config = dict(
    num_hidden_layers=11,
    hidden_size=192,
    num_attention_heads=6,
    num_key_value_heads=6,
    head_dim=32,
    intermediate_size=640,
    vocab_size=4096,
    hidden_act='swiglu',
    norm='rmsnorm',
    norm_place='pre',
    norm_eps=1e-05,
    positions='rope',
    rope_theta=68100.0,
    rope_fraction=1.0,
    qk_norm=True,
    attn_scale=0.177,
    bias='qkv',
    tie_word_embeddings=True,
    parallel_block=False,
    extras=['skips across layers', 'capped logits'],
    init='normal',
    init_std_qkv=0.0351,
    init_std_o=0.0,
    init_std_up=0.0351,
    init_std_down=0.0,
    optimizer='adamw',
    learning_rate=0.00196,
    lr_mult_qkv=0.7,
    beta1=0.95,
    beta2=0.99,
    lr_head=0.0107,
    warmup_steps=223,
    schedule='wsd',
    decay_fraction=1.0,
    decay_shape='linear',
    final_lr_fraction=0.02,
    batch_tokens=[16384, 32768],
    max_seq_len=512,
    doc_mask=True,
    train_tokens=138000000,
    max_steps=6048,
    dataset='wikipedia_en',
)
Each number is 500 + 50 x the weight over its row's rms, rounded and kept within 0 to 999. Layers, rows and columns count from 0. Numbers have three digits each. The size before them is the row's rms in percent of the matrix's.

# layer 6 MLP down (transposed), 640x192, rms 0.0835, rows 126-137, columns 0-191
097:608540455561456455547455498551519381471577568424500422505534533526509376485381554571449512527494510445433489517445477587555489526512469465577590553482553482513477481522464532483538514469509478452430521598464502532459478532536439487493435536485550464486534515481508526562516524570530499559501525441448447496554534452493481528517504509542421562490529361558485561472534538424444447508476496588554464452614492499528476429454553600540452450572476451596515451489521561512494456507613527474548524458487460482529608613519516478578519567408457495545505447574502620468544584511555485484
099:491490468599545526484551514428547490418503572489487560499525491472585436540560465517444508556585479501509524552422430436467498436475495543522541521507434475506578531436546473407409505491453544495551499472479475567476491485536499507503510463620476498511510481576515587546528589497568448568512443417453512484490442489552509531505552521429470510476618607559566507496526418513497538516523535600472456503507591498404475601456499546466518595495525425455438523458564541484536449388512522496497486554457582400532520518532536568628541463507568409549483588517408466509418529435509506599
101:496513564474527496456617507415537498551499535509479480469522467408520661483458538454536467488481469490366528497468517459510539481470474513517514548523509496508546523455517442525499462476431496524531442561593487433550569294484497526378471436437499459546484499565475515511516553751462502478509506510553478532626432533550557392403403578549514545445448534478546482469455477502504550476460486519435536494569489521485489499545523434513442437465462471535487471430520514523479525561478490521512529506520411514471524536551551509443567495511473440486473526472552457504541484430526466507
100:446518425381510476493534463559492547502529511506464547526456546472493490537487536574546582491482517453527482513543546492571489429490514495508618424457479507475500517454451465576585527435520631563565579569494463475550509518589605558459533492510486440522414467504454566524509514579538485447513461447460484501508449611409491425568567509586534429509448416539494480563467501511516453479530526474436514492548491506512516532439522511512400434479502606480516441587600475508465459372513504557497526559488529431406454465431400485586477551528487466437608428414512468531467466564499418507
106:479503514432503459564531449475482553505453578519417518543457451459538567475486487527383537514479484519535493493504525456447402526581454472489494496455493588561520482563469472494550519560520506499491588437448497510574514527564459490454586496561469503559463501514506491522500516307599464561434550506442482568492529505463438556602520431518522494570492507507446412548534567486538551480519454405512495457507501461454498592525555434536429529474438517481476599482549600467470639553431476558494520554598410452484499586479577485472501581487476508498546469531540490577461359443502425451
107:435449501510472474502449576426502460400576435523484483588539490492439454505535454491566533554489490479546454444554482492537496457546493397459501461561496552540428438477450547427565516546472408568487436528433501501607564515559530495498481512506452522490521451531390554531495574500546545466564522526461483484417483474536523496519504484559520480590553430454451475471527487471493482467487523510517583542473537544543449549540495545554442428527646467536506537547586491398432551505437575474601552520477636530586506497477364515512522518521531534494545502453498444545592485415489345583
100:589531489451477437537510598502471486484441548507432482454509452501505543498423563530563504598491551485586491621427420556498484489552564481570495485407524450502488415441466497587470509412510581386482446429438504549495439543444564535444515553461526496539542502379469540528458476543462477506540478488553491487423424533546580550497514489511500557499506504518420436525559597504452474510505475496452501538462572465455507537433459517502437423435416456430460538459510439531569380557484441391456508498562545449523500589506500571565516524517437425539553490501492548437453433396484589502
103:487588505496515527499462471493491533494482539555590488473453482462442545549522489548563541552528560513449534608568537532516529431547554463435609455439559497584525529474539496459551478520541530528484467535579508480526576428590520477460659473481548495444558505468600520501504464577531555465505538493541538604526493468577513602598510455605441477544494555504461484507408487469558573424445545517551528606529419489479536528508410535499557428523538535416507441398468453495494513470533564530466528447509410425548600471499481458547541490448532418541502469581495428439480552563480537584
096:428481378528517579540451498486521466535515501485580490484515562585441486458562538580562473506568557479497469419487501474474432513415561574517652476525469490427564530503492439529410455528506483503533478431505467474480503397552540469475502512479476422494519470449435580478532440610442518502510484505451510540453547551431463544424486482479466618462534529552513523489522407498520555500490563463603425558542484514648519495493480447528515530431518584546436402537482507598443444608572625530500514473579447509484572525473576543510488546508533493538552527526506473464591456469490443468
101:459411448520518602458446439481525546478431470491523495516491507472564451496483492500481475544489466531497502562591543562593560431485483478434435449495518525523516499498548442467518477522466537553488418643511458523452602495465429560465426448584531506496512491495523535530433613758450553487513488564527559473525496549544438455498568442545444471529474421413557573536403518485467550523547580500512518530504553499478493500541495522523528444487549571490530437469507498544507402636611512474485506548454468461479616490544486566462456479564462505466497517519455446462468509473470526456
097:517452599521413515487442511438357501530553479506432472489494608463569472509584522451566457454504532458426478438500505562542482567534489612386348513460494527556548471564461460486539496522494529433504474514420505507515523440460535584491580468513519438525477514475427490496545498372539504542510492524528468505570435587555498395517442578563462409452489532515489495491536492432482522449436569472554467385538530552499522474587447520458472497409570477478483438446458475554542489490392489478449441499536493452374483414476471510475434417502494598553501500512544531505558489479489496541
101:566457492573485538532576469549517423558567435459454566513541477405455620455436475473534416500491535379534582538551597453460496480583573494547530518546475477440540529557556478535570560525464458508489501507492460583470541491531458516507512471449500563514490463541454476434523477559431438452524525432413462520541455559461515520499448457550578414407556484550560565537439502444497531504480459510534580560551481482508516470561562536559516442454519590519451517494452542506474494615541481539444502395571557483569534447498489399633528460516496532457547370453531483538514617451483511486
# layer 6 MLP gate, 640x192, rms 0.0922, rows 127-137, columns 0-191
096:473478474415558490499481485511535551398512579481489502477390459467437475456546476485413511397537404487498495479524514543538486466452472489516544453488471514472563533428491617436513521423446455536512538476461550542520554511509553514400509407460498467464557573459547563453554455484550480613395501503489542479584527579556534486545426515474465579592478500421531488601525535469473493367483453564562505535489495511395502493586495544518466480504539482412482472454565509470566537436445475436460513559517503612473493419519577571496489524479572538594531407480466494557620466518583545528
103:440427523460563450474475516526509501462445475425489527527441445589497499417522484492589453422445574501467487571461495530425564564443493492516495437428567514391566458549472548407475565423509501411497552544493493457493505456423416436514369492507466396516534467442514479520510470494470492550444547531547511549428509488595529487487551501549377517516484524519535412450489477524510566450597525537522459513551585507465470480382532477491439506561501396484482510580488467456453497432333521511493530593526482464512542493532501562613437625471520512525521433530500511553417526518504494522
092:512405497480538462441468483527448560484542517478522451466463512508458453475427515492478531535449380480477439488465536434520581513588470501527518562449525537498591486439517543482556537476507525549476497600449433535469517510496453474490502516561474518469473460426542564506495481470471436467627487401502541509476541551581525427544492584588590400508506499423554546515526522535479515425584426549444466470525473555537549552405556415503372412548461489506515432493645493399503507482516483436441519626471486483508531379450509528577524561466518505462634451509475580458493536478552497514
109:491501418448483521581520504517436438499471489559505537526449477588505488446510501537524452366485481529554454435448554461523454495432508434484508517463452501490595578490482547452577509488446499455405486427470499473538529563504567505445424502541521421570378457446542522505468493445596444488514452474570450527427485481485463535474431510526398509598518509429512434418508478528499482471504392489562405465538414517334447500406519510450521512475413544498544452516403510545412491490444518561519486547480462555452499402521479509544464480547610464571555515450431429482531567522577485457
105:515525386473410547576452484551528552587347533495500547492475481506457530460458482466497494526546510516549509446541644510575487363519552440532491594468532461561541456533390485446536529464447502442450485485479486522473481536458531462479490476530374396541504509443488520576481470422501492439457489473612471538551482569484494552382450533548486482472464523514556484444521467498352499468436493545483455508576461524477532462435523509473548600550458483403554558461511413492541509434573574508490506426403506550522496472450453586560476521514430469486482438503578475429518480521460499529
100:498533474495544480534466505529443489549493506563547487611444566556553474506523589515442420503523470474509483504481559507533490443496515465501461505480566535550511493484508585502584536555428494536467516461534531523600584593499485458589545466541449427513429430469523459523472549397514533658450551486489497545452601520468520467369482634417478466440511551496504473416548493486532525561529533578493530565567413480484452453529490531455471494585556430532582440488528488411479548393545552509487539501384593571462530507537480570473484426466539545508556411605564456518489527497507450478
097:613575455529511464518518416441645521532480526545483518509543489525556469508466506499540517574422502512467479512537552565613450482542628624534468496493483431467570433491547583402508466479513473442493492455495511490569524513478573584508521486542492496480473562456507429491468474432458503506565498473475437506550443612491577510402570516493499539519527490564508491472526650541485583439474442472465393530550544475487410446487388469443521533518573443542556559615445480461507443536508539507529533613581537452525503492482527538482456489441509557521441441530389518518493514579475500528
093:434486486518509338530484487550446395549431508463493479559453467574502549551462487467579535485570644393393527480563484564557482385533514597512552493497476508523501489478517471510552554384455422454514484544537491499452535488474522589458504470463523534444589531491493515437508531551457532521522539446502506514544462489459465489527520497453435588436481379457536472460489538388497524572495540498544548463480524491438484552347460486547569531558533515542531513609561482484484498540495547493522454592569520610481490470535446609443528573559532476561465503459514402499531539499506521486
100:517446544557504543523490438568508473489434552421488469486433462509486455414478465467446428488515440626526531531477526482451505515555396428501445482485517610496560481496492535600498552517543539546421475457483585550495590547414539530555561556576480458548502482599520477555510597428496375410560533567570520446474607414472475495477464463488511508474456488479456458572547477483522432469590499495507532463530483511487489516579481567460556467440445464494520435463520484487427423490468557499447427529513437467468514485546487487502482439579490501476628445592528392488473599519481412601
098:465413443534466420461460487458542593410512422433525446484531530508542441384499506556490464449482501549450506475403474496490562455505437491484493440427573533519478532472541488499505441435509534423569519502493475529504488562470479561495569542462465507579408505457525510482564459473468435508468595497547425542546418423506416464481479577560446580538535612609533543508449391493399522476545511503542478536509502465417584490508551434502524513524492560616552522509507487500574523478454525446458410547448442442444469451438375472490469532466580580499471426496384479421551462503537464504
099:465469453493533401510497488475486557516476522511462524526529564528479480362515534483465493450437430594442473564488472496509514423459430548482472460503601428525438586497508479499498442432502504435503416428511598536553527541451542508477486510528458487427446559596445467556502486500519549532489569437607486583480475478544363527560495491435495482525509539493487437514536531486506550467395465535570437461509560378527486551449452430379509537529474438467515517515491466538493451400509572537518414593528483458522498581620376579417506439483515499527544557542505494563544431515526505587
# layer 6 MLP up, 640x192, rms 0.0891, rows 127-137, columns 0-191
097:501559485449452560526456426519429513424486558476535507438434498499497412501591449544359481527502465452575457488491474510414456499481512566490498496520521482476418525556491529491402442512533543384512482461560531480500541433616471477520474470430506459510597551465470474635468566458492527529392474508421551401446560465606480491550454538476505397403584495605444560527483578496426452412550515500598496475529480452473502476490573427477512496508546533546474540517452503574560545465455413494508483523443516423485514458474433460483436555480490546498466481485549532423526469453515495624
108:505481525469632363518512510487481508495484427410448418534423416577440598510486537511648390522469510491544485432488429580461493526430444537552454407460535584477613487553515486436541457493496465517483496501531553497485475418408482422493458524542515405473489499509503598551542548563422490452539485620487510539447462512518498517488505528483463469463513456522498440494541588432541458557498525477530613537546578546440523486452496429494419445539512499424479478482478480582452520456448573521444600409482484468477529483506516432470470554439538529494552488529428548537483516514594559521
097:489499466593516498526530476525450543471561560553426420522522483488453436587451439646531457489558508546504394539510492516504433557503504494563437483505428454500562452503465461435530494485480523398467586493485594479640640557547587543509554442567517498551445484485458521577512476419494460445537535502501579515503583462510523492473440538534493496431450443474472420542428548564484506436496490493474571502481511576534588422527463460525510532427448495497522501549586526542409473523553518547574589533511500462470430504544435521443506470483531391414574471543522469540527484555465395413
106:620540476507444596396387485450514569493448521506400457407486499573454531529534474450414598574486519557512529476460447449491366542522407490495411556522510522494402565455494440476511475503405435485422517517555493436437512535469539486484502459480480503516551557441471504420483491509530506539403490433501523513513456529498584470416527466474494471460506497471466460520435522409517445380513562454499541497474476421539485563468422390573556425513489526526541468449487519429479444476557474504436516489391457421588544527509547509609496528513441509500481534585535545559497454579497488546
106:500495503459537498367490514501492535404519527511520427547504485543544543606564512514505519524532525514493452477575456538526504456429550638548433487501454561421514552582486400408506552426538480502449507451350472544482491511541498580504421510436463550395520470469447470461459632484575437462500479551436423475388545527549438512498524510482528616486480426471460412477461469568445499459512494461556480592424515475466367476523536550556509425497504515563511522519493555511417549501509491523530462526467562481448463500496533467508501465438486522509469428542466386410582540556499471534
100:630549525526404496562496495546585469438459610471504516431435448512441542485431482513502550429539538490594455493345449525509484622518605514481478581482589487455495371471435429563416501444552600495494538427387517456467473496489497526452529535544546503557567549485483522511464484497433436492492424546531491497482427494568447536542507450548466561445478448508494565487583524510406473379467507439474472536480524500461503460528535491555499468536478570434513507515554410593529423496452505469544488485598516505535486452509501549593587471476523522532461524451474514485395501522498536527
102:479560528522473510462488486468428540484533515519547493610528577463460624461558537502499413501564452607590542632550428454526512493505518499392677477466526505527522562570498553551539527498509541515520558519518523543520409467555543572461605480486510414520523540453598579531447488493525446428507550603434569467507500456492495578492463532526490511490463576437515579509526498493447511505381536530467500519468553609542466520488527504426426553451473444563547498554553461510461547546530551506525462491523488495456513542513510468477570485442536548476473503491496511523505625628627496519
092:475458447511442514468645546473514485485499469475533445523434434471530521529462489515436491446345556585442548525494478489483554519514446482460383451474481518514367412544524564544572579437418456513427542484459451503484454538507529602571505573423536467518560490456549429466498468522471453461478409485521499573600553504508544510488520521560498449537577517473509476497430524454616582451440475440465595447485508523454536477518515550504517561453547622513433624486593507422496524515511395459566480518505581438529448403509469522497486438475463560548477484554500491539516517484463484529
100:553520505519536564549486489511469400483509489550497541531483494541527513415566430569495450489471491547409530600458513495517466574514562432432422492529490522439483483528572461514569526457507541504518505451396526502571567491522481571456486527506490490506548482420460543600543564486414504514497518576433389519433493406493413505562521527441537478473500413448525507457452516536614525533509479508447574493478499435424523514577482516596526566549391590497490533404433482588549545513526448542574583523494527395458486563506529501580507549487521552438599415534478440501428544395443451419
098:457516531415482452528502555552350413543490545540473478450460490474411506533455524464510485539512489482571532426583538461495527514570542466475469461509484497387560485480542579549447578500414544575457483527444490494496442453502454436471464502554533495490464550565552429555433455451516583519572467472434528515537618520591574478551461542507512419497562451401554556580564492463549434520489565407587547570522521428533512470488499522539532492556500545454468498434513452473443384516478443515564535551577640509496502505449408504603467432462506448526464517460539429521452563502506433513
101:489474551470524498547459550525510562488450549396483517464572573447534470517518501543444542575569468566526497453482507565629544499458509548488462472447554499495464543516388392464524481554438542417517442525507514522512491547472468545528406568448534505569426613557502491489474438569525575453498555470612552507499469355551538430530497488433381464570408585505510487507542491477447444456412641489457521445440505534475537506459483457418540582434402469491486492446449548499432509496487554556514411443513492505504523511507464541503597473451507534555448565478499419546477440491510513556